config.toml
intermediate_size = 1280
positions = "learned"
qk_norm = false
init_std_qkv = 0.0289
warmup_steps = 200
schedule = "wsd"
train_tokens = 540600000
Each number is 200 + 20 x the weight over its row's rms, rounded and kept within 0 to 999. Layers, rows and columns count from 0. The size before them is the row's rms in percent of the matrix's.

# layer 4 MLP up, 1280x320, rms 0.0413, rows 754-840, columns 80-119
095,217,223,199,218,193,230,230,220,204,220,184,179,179,210,203,243,191,199,233,180,200,232,225,206,209,205,187,217,172,183,219,168,256,171,209,170,182,214,187,201
094,213,219,233,222,218,196,193,186,181,217,203,197,159,214,184,188,174,203,178,173,204,190,216,206,198,204,190,201,259,195,162,201,223,165,167,210,205,195,188,177
117,209,216,191,213,201,163,168,201,204,197,224,210,189,213,196,196,203,188,207,191,188,218,208,199,252,179,171,158,196,198,147,216,186,205,217,230,220,205,214,227
097,229,212,190,211,210,188,172,210,189,174,188,250,179,189,185,222,181,229,223,213,181,237,237,236,169,198,219,202,216,212,208,212,207,184,177,208,205,238,189,222
101,174,191,215,190,223,178,154,214,207,220,193,157,162,184,212,198,196,248,193,212,219,189,182,208,182,210,217,219,158,208,215,186,206,157,244,248,206,183,189,213
093,208,232,215,182,237,204,167,198,175,210,191,173,203,200,211,202,175,222,222,201,185,192,199,200,150,197,212,160,178,203,217,167,210,192,205,180,197,204,218,205
095,162,203,204,206,215,203,194,217,229,183,194,209,213,240,185,181,202,185,195,192,195,214,194,231,143,214,219,175,203,194,196,160,219,189,190,179,218,202,222,214
098,229,186,179,213,220,219,181,217,193,229,238,200,188,221,201,198,242,196,173,223,214,193,242,218,205,179,205,196,214,196,175,208,197,208,226,250,203,209,190,198
107,213,207,191,214,182,182,210,245,219,240,219,204,194,241,191,217,150,154,171,227,216,177,192,252,198,195,188,195,180,233,193,200,194,197,208,206,204,206,214,208
102,196,176,245,206,223,188,199,175,189,202,213,215,192,216,185,243,199,196,214,220,225,230,227,209,177,223,205,153,171,223,174,206,171,169,222,192,186,176,213,171
096,195,174,196,179,195,224,184,172,174,207,190,186,185,208,160,227,216,168,212,182,176,190,229,152,206,181,178,207,173,186,227,221,211,205,194,221,186,177,194,135
102,203,222,213,201,186,183,219,185,248,176,207,221,243,204,202,209,208,188,209,187,221,206,233,226,233,206,189,213,214,195,225,187,179,178,204,228,252,188,236,215
098,218,182,208,167,207,202,181,194,199,173,197,174,195,164,178,176,170,191,177,214,171,221,216,216,197,166,172,196,200,210,176,226,202,199,214,209,228,211,197,221
099,176,211,170,184,217,169,212,229,191,188,190,221,204,216,218,200,185,174,192,193,183,178,195,208,185,201,186,207,202,196,199,214,212,196,229,196,172,166,191,210
099,188,195,201,205,207,218,181,162,186,194,184,209,187,199,221,183,201,235,211,192,169,192,195,211,210,192,184,187,189,206,172,227,165,219,208,207,204,172,238,202
101,186,220,212,219,223,164,208,220,187,224,217,213,170,208,210,195,208,202,229,167,200,191,189,163,176,233,211,166,177,202,217,238,194,200,219,210,198,198,197,194
103,206,207,198,178,184,193,197,238,191,205,181,176,212,208,239,192,166,179,199,246,204,218,202,186,200,205,219,147,195,203,215,209,179,162,214,210,226,230,191,199
102,206,196,184,202,201,168,212,174,198,242,184,182,228,219,198,193,188,204,207,185,171,235,182,220,169,197,187,204,217,205,213,203,231,206,206,229,203,217,214,186
097,176,206,208,184,214,188,198,186,217,214,212,241,230,178,213,202,196,240,215,213,190,184,186,190,226,190,203,188,224,180,196,212,219,212,235,191,179,233,206,230
104,186,221,165,184,193,206,210,193,198,242,201,185,214,215,207,220,203,186,158,203,176,170,190,206,174,179,233,199,210,195,217,235,181,228,227,196,196,238,224,175
096,214,185,174,185,170,210,216,173,217,183,210,192,188,190,236,198,212,235,203,227,214,200,202,190,184,207,180,210,195,180,187,193,177,201,199,197,188,183,185,206
110,180,207,254,183,190,181,204,225,210,203,186,168,190,191,204,188,185,165,183,192,210,231,202,194,210,207,218,211,200,198,183,169,150,189,222,142,194,203,206,234
101,208,195,212,203,237,190,205,157,212,230,200,177,192,184,204,195,199,214,204,187,189,221,185,162,248,204,185,201,164,212,226,212,235,200,215,233,202,186,198,200
104,190,219,186,196,216,192,197,183,192,203,226,188,204,170,228,209,211,227,182,190,199,226,200,218,217,165,199,199,211,192,213,193,203,202,167,192,172,187,183,194
105,197,173,231,242,184,190,177,183,221,231,221,207,172,227,223,206,256,209,179,171,232,193,201,186,190,180,206,202,184,181,179,185,220,193,170,229,166,214,231,222
098,218,226,170,191,186,207,193,178,192,185,184,208,213,190,221,201,209,180,182,211,229,212,219,179,220,198,202,167,182,213,235,176,194,182,194,224,171,224,202,174
104,217,186,171,188,154,206,233,193,164,209,199,189,208,207,200,167,167,220,209,207,177,212,228,208,199,203,183,193,154,223,209,205,230,200,214,207,181,223,188,221
099,218,196,205,217,193,178,201,217,190,207,205,195,169,211,232,180,175,190,238,213,199,226,198,205,192,210,215,214,225,203,184,204,225,161,153,185,224,222,178,208
100,184,219,195,190,171,199,227,225,193,186,202,186,178,184,182,200,222,181,158,205,230,209,239,188,211,183,230,215,160,180,212,240,171,197,174,193,179,197,212,204
106,201,226,197,187,204,219,177,202,196,214,172,185,203,192,201,183,199,170,177,186,176,219,201,224,242,200,187,213,181,209,175,179,210,215,191,245,171,202,215,199
098,196,173,178,180,214,189,170,210,194,198,210,215,182,207,195,185,203,196,227,230,213,203,204,188,192,203,218,212,190,224,227,216,182,196,200,228,194,227,172,170
100,201,187,185,192,199,219,197,199,238,197,217,186,223,192,187,173,219,223,231,173,187,191,200,187,196,200,200,226,215,196,178,203,177,230,207,222,198,195,184,216
096,166,253,174,200,200,162,189,203,215,248,200,201,203,197,208,210,220,211,219,235,213,187,225,218,193,204,234,237,199,207,238,184,224,204,191,211,213,216,196,191
093,198,221,206,178,184,184,172,197,216,222,201,229,237,247,196,225,201,247,185,159,207,183,192,200,202,206,201,159,212,197,212,202,220,219,216,169,189,182,227,152
094,192,246,206,240,188,197,192,159,194,219,187,214,224,194,193,182,192,183,197,211,135,159,178,218,214,236,241,198,177,191,216,239,208,206,183,176,173,215,209,243
096,221,201,220,203,216,229,182,193,191,216,179,203,204,226,189,204,163,192,190,206,182,178,174,204,175,196,183,186,201,195,182,231,191,209,216,174,187,209,175,177
099,211,228,182,216,214,228,192,195,150,170,192,201,216,164,209,190,212,229,214,210,162,210,198,186,190,210,185,166,214,201,200,194,219,185,199,191,226,194,189,182
098,209,172,174,209,184,162,188,192,197,193,209,213,226,233,205,213,178,210,189,172,186,187,194,198,202,223,203,178,208,220,167,228,199,189,209,197,196,188,183,183
096,223,193,222,227,179,187,220,211,156,221,240,201,207,184,203,202,207,219,235,180,148,195,168,201,213,206,218,223,175,169,219,177,171,198,234,184,203,196,179,177
105,227,187,194,217,193,212,191,179,194,204,222,205,183,178,194,228,203,199,198,249,208,194,179,199,199,179,216,221,197,192,176,173,240,199,215,204,195,221,212,172
101,186,167,228,183,214,183,191,180,203,220,213,230,188,189,217,169,214,207,185,218,218,225,194,191,183,188,207,203,204,202,153,162,198,203,188,224,217,201,212,210
098,217,220,225,195,217,200,213,204,202,192,202,148,203,193,201,205,192,210,206,200,160,210,188,200,213,173,200,200,181,176,201,184,215,218,195,176,175,184,218,200
102,240,193,197,204,187,215,200,226,184,231,179,175,203,207,231,202,198,193,185,188,205,225,189,222,166,170,189,219,181,196,200,219,186,175,208,202,195,184,190,206
102,194,232,197,218,190,217,208,202,209,219,204,180,189,173,185,179,171,180,210,175,191,172,191,182,181,191,218,200,228,224,189,224,225,208,176,217,174,206,206,150
097,218,210,185,219,228,229,162,224,195,224,209,176,197,189,196,160,195,136,164,191,199,226,220,202,203,199,233,206,184,217,228,172,188,193,259,182,224,218,179,197
098,211,199,221,229,154,187,180,165,179,216,210,212,193,191,208,172,182,225,178,181,215,216,191,208,179,174,186,206,200,198,204,196,205,200,175,231,194,212,222,183
092,214,205,208,165,199,217,208,193,230,216,224,193,208,181,199,206,230,175,205,214,182,200,237,221,172,241,171,185,199,180,203,219,221,188,207,219,182,152,201,220
101,215,199,193,183,178,191,197,224,198,199,205,149,213,209,170,173,216,181,196,228,189,209,217,231,217,215,220,201,181,212,210,211,175,208,193,208,189,192,135,179
097,201,178,186,229,204,181,189,186,208,218,202,200,205,173,191,190,215,175,210,210,216,162,203,239,205,200,191,215,182,198,197,204,188,219,199,190,191,184,185,174
101,203,210,164,219,209,221,227,207,201,232,211,203,238,178,219,211,191,197,214,204,216,184,223,213,194,212,193,186,178,212,196,208,187,181,178,197,216,204,204,205
095,208,173,182,204,186,212,195,186,159,184,239,188,184,195,173,178,244,202,200,201,170,215,221,199,218,193,192,199,169,187,204,182,205,208,179,185,202,248,196,158
101,180,195,169,179,161,196,185,221,175,159,217,203,230,212,189,179,239,226,194,222,209,181,223,162,167,182,202,192,201,164,176,247,199,219,205,163,202,211,215,237
092,201,196,196,202,181,173,221,171,200,182,181,182,181,206,208,207,181,205,195,167,205,197,210,222,183,188,212,197,215,229,217,218,197,221,203,222,210,208,171,200
097,229,173,230,180,208,193,196,201,185,162,196,178,222,219,208,205,192,178,199,194,208,228,197,241,200,170,214,179,187,199,202,230,197,163,206,215,210,170,226,220
103,231,199,195,197,215,184,170,165,181,207,215,219,162,198,220,228,210,187,192,230,156,223,167,217,208,207,186,228,195,184,196,170,192,198,187,219,212,211,208,180
099,207,208,214,170,189,170,216,178,220,181,201,220,210,222,204,231,205,202,211,216,172,246,187,218,214,186,215,239,248,193,230,205,201,243,217,191,213,220,215,187
107,225,196,200,174,193,202,206,205,206,206,228,170,218,224,196,174,197,195,240,232,212,209,164,186,214,173,225,201,179,158,179,207,180,216,174,183,220,200,204,206
099,199,193,188,222,179,168,186,230,212,210,196,218,208,185,206,186,199,206,177,219,235,197,176,196,212,175,172,189,212,192,184,173,250,214,222,174,198,162,195,185
102,194,219,183,216,199,178,230,206,190,183,211,206,207,191,173,186,208,231,193,191,198,195,209,216,192,210,197,163,216,203,209,157,217,218,174,208,206,191,227,195
098,194,202,225,215,195,193,167,204,199,203,221,205,190,208,165,220,189,210,223,201,186,201,177,195,190,217,177,231,208,207,224,161,164,181,200,190,206,173,220,187
104,184,215,231,224,219,201,174,207,190,212,223,199,164,189,191,176,237,181,218,196,212,210,208,169,183,197,222,212,181,190,204,224,178,187,220,181,147,195,201,176
106,213,211,212,182,215,172,193,181,201,224,204,194,208,198,157,239,181,221,210,235,198,195,189,179,198,204,216,222,175,200,187,174,207,196,206,201,183,191,214,210
095,189,199,212,188,217,187,201,198,211,196,232,191,205,197,245,175,188,189,186,180,197,172,183,198,194,228,189,195,213,192,222,227,207,201,184,203,209,225,189,162
094,174,171,184,178,154,185,197,202,197,235,222,157,230,237,211,249,185,209,154,171,207,186,206,196,178,178,235,217,192,169,191,215,178,202,193,223,190,186,222,196
095,185,184,196,204,217,185,210,222,230,198,193,180,236,208,194,169,187,197,228,199,201,205,185,194,188,198,206,203,201,216,174,173,219,160,190,172,190,207,185,202
098,170,225,206,203,191,214,245,201,190,224,199,210,213,173,184,217,200,212,238,238,195,207,207,218,216,165,226,198,202,211,194,199,208,202,188,186,213,185,206,209
102,227,222,181,190,213,172,200,220,267,232,181,197,207,219,211,217,187,150,229,210,256,194,204,221,198,205,231,233,197,182,196,189,194,201,198,187,182,193,214,223
095,211,195,213,179,219,188,223,218,228,186,193,196,203,211,185,198,214,187,213,199,170,200,209,222,206,202,181,186,222,167,177,204,225,209,231,184,167,217,229,213
101,210,177,218,236,179,231,186,194,206,195,177,183,208,219,207,223,194,173,187,173,216,209,192,186,222,240,204,232,204,215,198,187,195,185,192,185,181,198,240,177
097,229,190,221,205,157,217,182,212,208,214,144,200,204,203,173,225,175,170,201,184,194,225,197,185,214,157,252,199,212,190,200,201,231,200,192,199,189,193,185,236
099,227,202,198,188,196,193,212,220,198,216,163,193,162,192,227,187,182,205,151,179,238,199,193,167,160,186,213,195,194,203,208,217,232,176,203,193,209,207,210,223
092,196,204,214,203,219,221,217,189,189,203,205,219,188,180,213,208,223,239,186,201,189,198,200,178,186,214,204,198,211,207,185,197,227,219,224,227,202,173,182,213
101,179,240,211,181,178,175,191,227,209,171,243,192,195,244,226,156,198,219,221,180,191,201,233,201,226,188,169,183,163,196,221,240,182,218,184,231,208,182,203,222
098,189,161,191,213,186,204,191,179,221,211,240,198,234,204,190,184,198,185,204,207,182,240,196,206,214,205,229,221,171,198,186,201,191,203,203,223,210,185,229,210
101,209,198,224,187,205,183,200,157,206,210,182,192,191,171,200,224,200,191,200,194,171,196,221,218,196,192,197,224,194,203,193,188,186,182,210,167,242,194,228,202
096,214,207,204,239,208,193,194,177,177,179,191,237,193,179,184,190,181,246,180,189,212,217,201,192,217,213,213,187,177,209,201,200,206,245,219,200,197,210,215,192
105,211,191,185,187,207,183,203,170,233,218,179,202,182,167,172,222,220,162,176,213,205,191,195,236,210,173,267,210,221,214,204,159,192,220,190,206,223,198,196,210
111,184,196,241,204,206,182,213,191,175,206,228,195,209,144,166,224,184,212,168,187,189,217,208,210,226,195,190,200,198,201,188,220,233,210,182,190,174,167,193,208
099,192,226,247,186,248,207,172,165,188,195,173,205,181,185,223,218,196,188,197,164,177,188,185,229,224,205,190,184,206,221,162,239,183,197,225,213,214,175,194,205
100,207,221,164,183,217,172,222,201,203,242,248,194,211,217,193,230,185,158,230,171,183,188,185,229,190,216,176,224,199,221,188,220,203,208,193,218,144,207,210,228
117,208,160,182,187,187,188,206,201,179,222,194,200,164,224,202,190,207,205,191,202,177,196,193,237,192,217,185,252,207,218,183,197,183,192,194,228,206,173,160,200
105,204,174,241,195,168,199,173,180,186,220,185,204,191,207,211,207,195,169,235,213,161,190,181,199,209,215,230,188,204,246,201,225,203,193,189,180,161,189,186,201
105,189,168,224,218,206,202,206,192,156,223,189,207,191,213,195,244,199,207,219,205,189,228,200,219,191,184,191,207,193,199,184,212,194,175,224,179,219,215,186,206
102,204,203,177,200,248,195,209,208,198,199,203,135,223,221,178,213,218,182,188,174,212,197,216,173,206,166,194,173,222,215,166,221,208,224,194,227,188,171,220,202
099,201,200,198,196,227,226,210,218,222,189,233,170,198,213,180,174,183,194,178,222,234,207,191,200,192,223,205,199,234,251,214,209,204,226,216,225,211,164,229,180
105,160,213,161,189,217,147,199,196,224,216,175,239,161,196,180,177,230,189,214,181,135,209,191,206,181,209,192,217,190,222,202,222,187,220,172,193,174,256,181,218
100,223,212,218,225,179,166,214,180,221,202,190,197,169,160,210,181,192,202,206,188,215,222,233,210,205,210,200,171,180,194,202,226,202,203,187,184,205,202,211,188
# layer 4 MLP down (transposed), 1280x320, rms 0.0412, rows 754-839, columns 80-119
090,206,217,198,191,190,195,232,219,249,190,176,182,183,208,202,188,191,186,212,206,199,196,195,189,219,176,198,210,224,220,172,234,201,214,189,175,178,168,238,196
093,211,198,225,224,192,145,172,182,225,200,222,193,200,179,178,220,224,173,209,203,226,212,157,187,159,178,211,245,216,193,198,229,178,239,208,210,218,218,209,209
128,203,227,184,206,193,230,193,189,183,210,223,195,197,242,198,213,172,169,213,230,218,203,234,196,213,199,182,212,234,178,197,185,190,225,189,206,196,166,197,227
096,198,203,214,189,210,190,208,217,203,202,170,149,202,246,179,185,188,184,184,189,218,197,186,235,191,204,189,201,217,200,209,195,191,201,196,193,206,187,178,191
098,220,186,222,205,185,214,258,229,183,185,217,171,231,197,212,214,175,201,228,204,199,226,210,246,188,211,190,216,165,203,174,174,242,222,188,191,223,168,222,211
100,200,165,208,186,209,215,231,185,236,191,188,210,192,223,197,230,229,158,207,186,181,214,237,179,208,202,173,205,217,216,157,154,211,213,169,173,231,182,196,189
104,237,215,178,215,205,206,187,186,211,218,182,220,176,230,229,206,175,225,189,208,206,166,199,219,211,207,214,207,178,201,201,218,192,239,199,196,206,177,228,206
096,202,184,215,195,197,228,203,196,209,177,178,192,191,194,213,195,225,198,199,193,182,223,194,167,203,208,210,202,184,213,225,183,174,170,216,170,183,186,212,209
101,222,184,190,216,199,190,215,231,181,190,199,192,214,187,178,214,185,219,200,194,211,224,190,171,211,206,176,208,198,186,197,215,192,204,203,231,203,221,199,219
098,209,234,172,187,221,189,176,181,202,166,203,227,234,167,203,227,168,231,216,224,177,215,175,183,198,185,203,198,189,197,228,196,172,194,216,188,195,205,190,205
103,232,201,203,204,190,183,230,209,180,193,226,167,208,183,232,215,208,219,222,229,224,207,186,234,206,233,189,187,205,200,167,195,181,194,220,214,187,184,160,246
093,223,188,207,202,209,171,185,172,236,216,219,194,152,197,202,203,228,210,184,188,193,203,249,167,223,154,211,164,182,188,196,214,211,201,219,179,210,187,168,201
100,199,179,235,219,222,231,165,201,233,198,181,187,228,188,187,244,226,168,180,193,179,173,156,189,194,189,192,178,215,181,238,196,186,196,198,220,226,188,165,200
096,182,193,164,204,201,214,212,174,188,191,232,200,213,171,193,162,211,210,202,232,164,200,237,186,192,190,195,180,174,187,189,199,161,174,168,187,225,204,198,208
100,200,208,186,174,226,182,172,224,192,196,204,213,181,229,192,222,200,167,206,180,221,211,177,215,194,183,225,193,194,198,194,190,198,174,186,198,216,189,202,186
095,203,172,169,217,191,222,203,194,214,208,211,222,194,181,195,169,185,201,222,203,176,212,203,205,246,158,185,230,212,240,214,192,201,159,195,182,200,204,202,223
105,179,215,172,175,154,183,213,207,209,207,197,197,209,225,196,242,184,203,209,191,203,193,185,188,228,165,203,181,218,198,200,193,210,228,229,179,180,193,194,220
107,196,199,208,207,193,241,229,189,183,209,201,223,200,213,195,200,221,172,212,214,208,166,252,187,199,228,190,229,180,211,217,205,222,249,179,214,219,190,190,233
093,201,204,213,244,220,231,182,224,175,227,210,194,150,229,210,213,198,171,200,164,214,169,232,183,211,193,208,173,205,211,181,197,187,197,212,196,228,188,230,191
103,183,191,221,162,210,192,194,196,191,160,245,221,169,209,224,196,199,213,216,189,219,239,185,194,230,205,194,219,192,210,179,218,248,193,174,208,207,183,176,182
098,152,178,226,175,215,195,185,229,179,196,204,222,190,211,165,161,170,184,205,198,171,162,202,192,183,168,225,174,176,216,208,181,199,201,190,161,209,197,213,187
111,233,189,213,182,206,175,227,214,178,191,174,226,197,191,194,189,180,201,207,189,170,212,221,189,202,213,201,184,185,194,192,212,186,191,226,194,201,181,235,172
101,211,216,186,206,201,212,189,194,203,189,193,183,191,226,211,215,202,195,183,228,195,228,183,206,196,215,218,193,226,219,200,167,184,178,174,179,235,175,199,199
100,156,171,233,175,182,213,167,211,191,208,201,206,203,232,182,223,215,204,191,216,187,216,168,191,193,229,218,244,195,178,179,174,198,207,222,199,213,198,210,191
098,217,207,188,204,207,187,205,196,193,174,193,210,228,208,141,220,134,213,252,190,187,217,199,232,220,213,184,232,176,207,204,228,224,216,168,208,210,196,193,199
101,197,188,215,202,167,214,231,199,222,180,215,190,202,218,190,200,221,198,214,189,196,191,198,208,197,230,192,186,201,189,241,192,204,217,214,187,186,199,209,201
093,211,177,206,194,230,193,209,222,154,183,181,186,193,242,205,161,182,150,235,179,203,218,239,227,233,180,202,186,212,219,213,170,189,212,173,204,182,199,236,184
097,173,220,248,179,216,195,148,234,173,145,232,201,204,248,165,200,198,201,196,195,191,174,206,189,185,199,201,205,205,214,217,174,242,189,176,213,188,189,210,193
094,218,207,206,171,235,195,218,161,219,220,230,179,207,177,205,223,157,234,219,205,197,240,183,213,201,214,192,185,205,167,195,178,223,201,218,228,197,210,192,184
113,212,212,197,199,214,160,187,248,198,171,249,170,199,154,173,167,240,197,195,204,204,190,177,212,228,196,168,191,179,194,220,176,189,178,212,209,231,215,231,191
094,205,192,208,187,204,200,220,240,211,221,191,199,199,176,179,201,173,196,182,192,218,204,222,212,195,150,209,215,216,179,209,197,177,208,166,182,193,165,198,196
103,184,201,209,210,195,183,213,190,176,191,192,234,206,193,236,188,177,228,214,223,237,207,220,198,177,210,207,160,153,198,174,200,221,158,210,220,184,160,175,207
090,200,193,200,204,195,184,247,185,203,204,185,213,220,207,206,203,184,187,212,184,209,202,196,243,213,209,200,172,195,166,193,207,192,219,224,185,212,187,207,224
095,220,203,178,179,180,196,178,235,197,193,198,216,195,192,201,204,154,166,180,204,216,230,194,165,195,178,184,171,200,214,185,207,213,171,154,205,197,225,204,220
087,200,162,189,220,232,167,206,218,215,193,204,176,190,188,207,204,184,205,230,183,224,214,202,201,227,170,170,165,183,212,174,227,173,212,231,190,179,191,191,233
100,205,190,206,188,211,221,199,183,184,216,230,195,156,179,195,202,239,216,208,231,182,220,205,191,205,200,236,179,224,201,217,214,194,217,208,206,225,176,209,216
098,202,207,183,225,192,220,226,247,215,199,183,179,199,222,221,234,218,209,222,187,218,184,220,201,193,166,163,191,189,189,211,200,226,195,177,223,212,184,244,193
103,164,183,231,185,214,223,195,192,207,211,202,209,185,150,233,241,200,178,209,224,200,230,171,220,182,179,190,205,197,158,204,180,202,223,211,154,279,235,186,194
098,216,235,149,224,191,197,224,166,142,176,165,191,207,207,183,179,193,200,197,241,194,182,194,218,217,204,222,177,208,206,215,230,182,174,191,198,153,195,187,205
101,174,199,181,202,187,218,203,251,188,196,212,179,202,223,200,162,222,223,222,208,219,192,180,223,208,174,202,189,182,236,190,196,187,211,206,210,182,205,193,198
100,197,225,206,222,214,173,244,238,216,212,211,189,252,239,189,213,195,225,225,179,218,209,189,178,219,197,234,210,179,197,214,200,209,164,152,177,186,224,213,177
099,213,209,174,198,180,204,211,198,175,166,197,192,191,191,184,164,184,193,194,215,217,165,219,194,214,190,213,219,209,232,171,200,180,227,208,213,202,193,183,215
102,208,199,200,157,192,196,212,197,148,202,209,251,197,204,184,234,188,169,199,145,225,196,182,194,227,206,199,184,218,219,186,210,181,243,192,226,190,193,205,219
095,178,202,204,189,248,175,169,208,185,179,212,239,199,217,191,216,222,208,245,177,219,219,214,183,216,207,209,217,216,221,218,196,188,192,222,174,210,212,188,218
095,197,196,203,201,208,168,230,187,176,203,197,222,218,219,217,219,208,211,210,196,174,195,170,197,214,206,177,205,228,195,158,214,210,174,196,234,159,190,221,187
101,174,174,168,171,203,262,211,207,193,202,203,231,186,188,230,169,191,218,182,204,202,194,211,194,189,217,214,194,201,205,157,195,185,197,188,189,202,203,193,211
097,223,230,214,201,184,215,174,165,231,213,201,195,209,250,213,186,212,195,227,172,206,212,181,226,177,231,149,232,184,170,240,186,170,197,204,187,201,203,198,213
094,175,184,197,199,158,185,204,189,211,227,199,235,233,237,201,191,209,219,198,198,181,192,205,196,209,184,201,213,200,217,168,196,196,218,190,184,219,171,238,193
104,201,205,188,175,243,209,206,228,192,180,210,214,181,200,194,235,180,176,179,208,186,249,171,187,205,209,198,187,213,205,181,219,220,218,247,185,175,186,189,214
100,171,219,196,178,185,196,182,199,188,183,180,210,206,237,204,173,191,175,181,182,222,221,212,228,177,192,208,186,173,199,177,187,224,185,226,224,233,200,219,138
095,217,231,196,206,180,191,210,217,204,193,181,254,215,225,177,220,200,224,205,202,219,181,190,203,185,177,201,161,192,128,168,222,210,186,215,216,186,134,196,221
108,220,215,193,200,214,200,224,198,172,225,203,174,185,242,210,163,217,185,209,207,220,197,202,189,196,193,170,195,205,177,191,202,252,201,233,182,171,194,191,195
085,187,178,210,215,205,184,189,221,203,172,230,189,202,171,191,200,208,194,201,211,200,207,197,187,213,179,189,223,173,152,197,191,203,150,180,203,226,148,228,198
098,195,241,169,208,196,192,174,188,208,211,208,206,180,179,227,221,221,206,184,202,176,208,200,204,212,229,154,233,204,192,194,181,209,225,211,182,185,219,229,198
099,197,202,191,176,212,181,195,194,198,193,192,191,212,239,188,177,214,165,192,204,193,191,227,202,188,208,240,196,223,164,240,199,247,191,222,178,175,201,189,208
103,216,228,199,206,231,174,207,214,188,189,185,196,201,172,207,200,239,225,186,170,217,193,212,225,190,191,192,197,205,211,218,201,201,153,209,238,203,155,183,196
099,210,203,209,178,194,205,168,195,208,207,194,191,191,173,168,198,208,192,192,195,216,239,205,166,206,231,177,235,176,225,227,187,191,202,214,226,191,192,203,214
107,219,195,243,187,186,187,183,196,223,221,192,202,201,207,200,202,215,187,187,186,207,222,201,205,169,180,220,190,215,204,199,254,195,155,214,202,200,204,197,227
093,190,197,157,204,189,212,190,177,199,205,191,188,204,232,182,153,217,179,195,183,202,227,205,231,235,223,197,215,202,179,194,177,210,171,187,175,219,233,209,195
106,218,202,207,262,198,181,192,229,193,227,206,221,222,203,198,192,206,177,189,160,220,191,204,217,204,180,230,212,224,186,196,220,172,219,230,194,196,212,188,184
098,202,187,209,197,157,210,184,192,186,193,205,199,262,205,197,172,230,223,193,214,188,224,201,183,197,210,194,201,210,211,233,215,194,205,200,192,200,178,177,201
107,200,198,192,187,217,205,139,231,228,221,193,205,200,195,138,190,189,178,195,180,216,185,199,170,218,224,173,205,203,157,190,191,192,216,186,210,191,202,211,187
097,184,192,184,207,193,238,171,211,198,228,203,233,197,203,173,204,207,189,212,221,219,190,263,208,149,200,190,197,202,194,200,196,171,201,237,188,229,173,182,197
096,191,201,236,196,192,219,236,198,171,204,212,180,210,189,217,233,178,220,207,171,170,188,192,212,222,178,208,208,219,244,195,193,228,223,194,212,200,178,184,192
100,222,200,203,220,174,249,198,203,203,183,219,190,183,160,199,222,191,165,183,190,197,195,210,195,225,241,228,211,178,186,204,184,206,225,183,234,219,226,190,207
093,218,209,192,207,222,217,197,206,242,190,205,160,204,225,188,198,198,196,229,173,194,169,198,223,197,210,197,193,184,194,203,173,181,202,229,197,211,199,217,201
104,211,203,229,194,207,177,200,192,210,222,217,221,216,202,198,210,205,207,190,210,211,195,189,180,231,177,209,174,195,201,169,191,166,197,218,227,197,200,224,216
094,181,199,198,196,178,197,197,196,196,223,217,183,170,202,185,162,213,209,188,231,184,185,240,176,208,218,200,189,196,222,183,191,195,184,197,204,202,161,194,225
101,205,200,241,195,180,201,174,238,184,204,218,217,205,193,192,253,201,249,161,169,195,199,163,207,167,214,177,187,216,193,214,166,188,215,186,182,202,196,194,180
092,185,213,227,188,232,189,182,213,231,210,190,202,181,205,198,228,186,182,180,190,199,158,201,226,188,200,169,167,244,173,200,195,214,200,210,200,190,240,197,172
100,201,227,185,235,174,277,215,171,185,184,179,189,250,188,214,186,197,220,210,215,177,162,175,197,187,214,188,225,214,186,209,172,221,232,189,180,201,220,215,174
091,194,183,210,162,210,214,200,214,232,213,208,214,188,210,217,236,185,200,207,216,230,197,200,195,221,189,183,196,187,198,206,188,192,191,177,208,189,190,218,227
094,195,212,181,227,175,217,181,208,223,190,202,192,207,214,197,209,183,175,214,157,206,221,202,199,215,204,183,203,206,238,212,249,237,221,206,182,175,214,177,219
102,187,201,206,190,189,190,201,234,174,204,185,222,209,218,235,208,211,217,193,183,211,185,211,240,178,230,191,179,195,211,180,190,210,236,219,197,177,219,204,166
102,188,177,178,215,208,229,171,221,191,197,200,208,208,191,188,161,188,171,241,198,208,212,210,206,246,163,201,182,192,188,201,212,214,156,183,240,183,217,199,184
096,206,209,219,203,186,209,181,215,213,184,213,138,203,188,219,208,182,230,191,202,169,221,206,200,195,220,209,210,217,183,234,180,186,213,192,213,182,183,197,216
099,216,209,210,185,168,180,233,196,205,210,170,176,229,235,203,201,196,201,196,230,166,211,188,204,187,193,194,197,194,236,192,183,178,199,203,220,218,160,206,191
106,207,191,187,147,221,207,236,143,201,219,197,192,203,217,193,204,235,210,224,214,190,244,165,214,208,207,230,244,190,167,209,234,178,184,175,188,191,206,162,211
104,168,204,191,187,195,187,216,192,194,220,188,189,214,211,209,209,160,172,197,182,186,180,239,207,228,211,185,185,199,208,219,185,220,223,188,197,205,168,197,207
100,197,201,201,193,212,169,211,160,211,199,187,200,195,212,220,201,183,236,189,185,210,186,260,175,217,204,198,183,177,206,210,156,210,198,183,178,201,220,196,187
107,228,196,193,175,190,238,212,189,200,178,209,178,214,189,232,196,209,214,195,201,221,242,214,185,202,248,186,182,184,186,196,203,163,203,220,205,215,235,190,202
106,200,214,233,195,197,197,207,195,175,175,192,165,182,215,205,183,207,211,209,191,190,234,212,218,171,201,208,181,186,181,169,231,183,177,185,168,189,181,222,204
105,213,183,181,171,195,215,183,192,229,200,207,196,207,199,231,157,197,194,208,215,188,206,208,200,227,184,212,175,247,218,183,194,234,188,181,229,153,204,222,204
103,195,210,214,211,192,158,202,195,203,207,206,203,195,193,237,186,179,201,198,171,153,229,189,195,206,187,199,199,170,167,209,192,190,173,219,193,180,179,199,174
099,189,188,174,206,184,214,170,173,191,206,216,167,187,161,179,225,191,215,193,152,180,187,208,209,198,202,199,203,192,202,185,219,222,161,197,172,231,234,212,186
102,204,217,155,223,187,205,216,181,161,208,199,213,177,197,171,163,194,201,164,178,193,163,203,156,205,232,158,214,187,230,216,218,184,208,169,201,204,180,180,203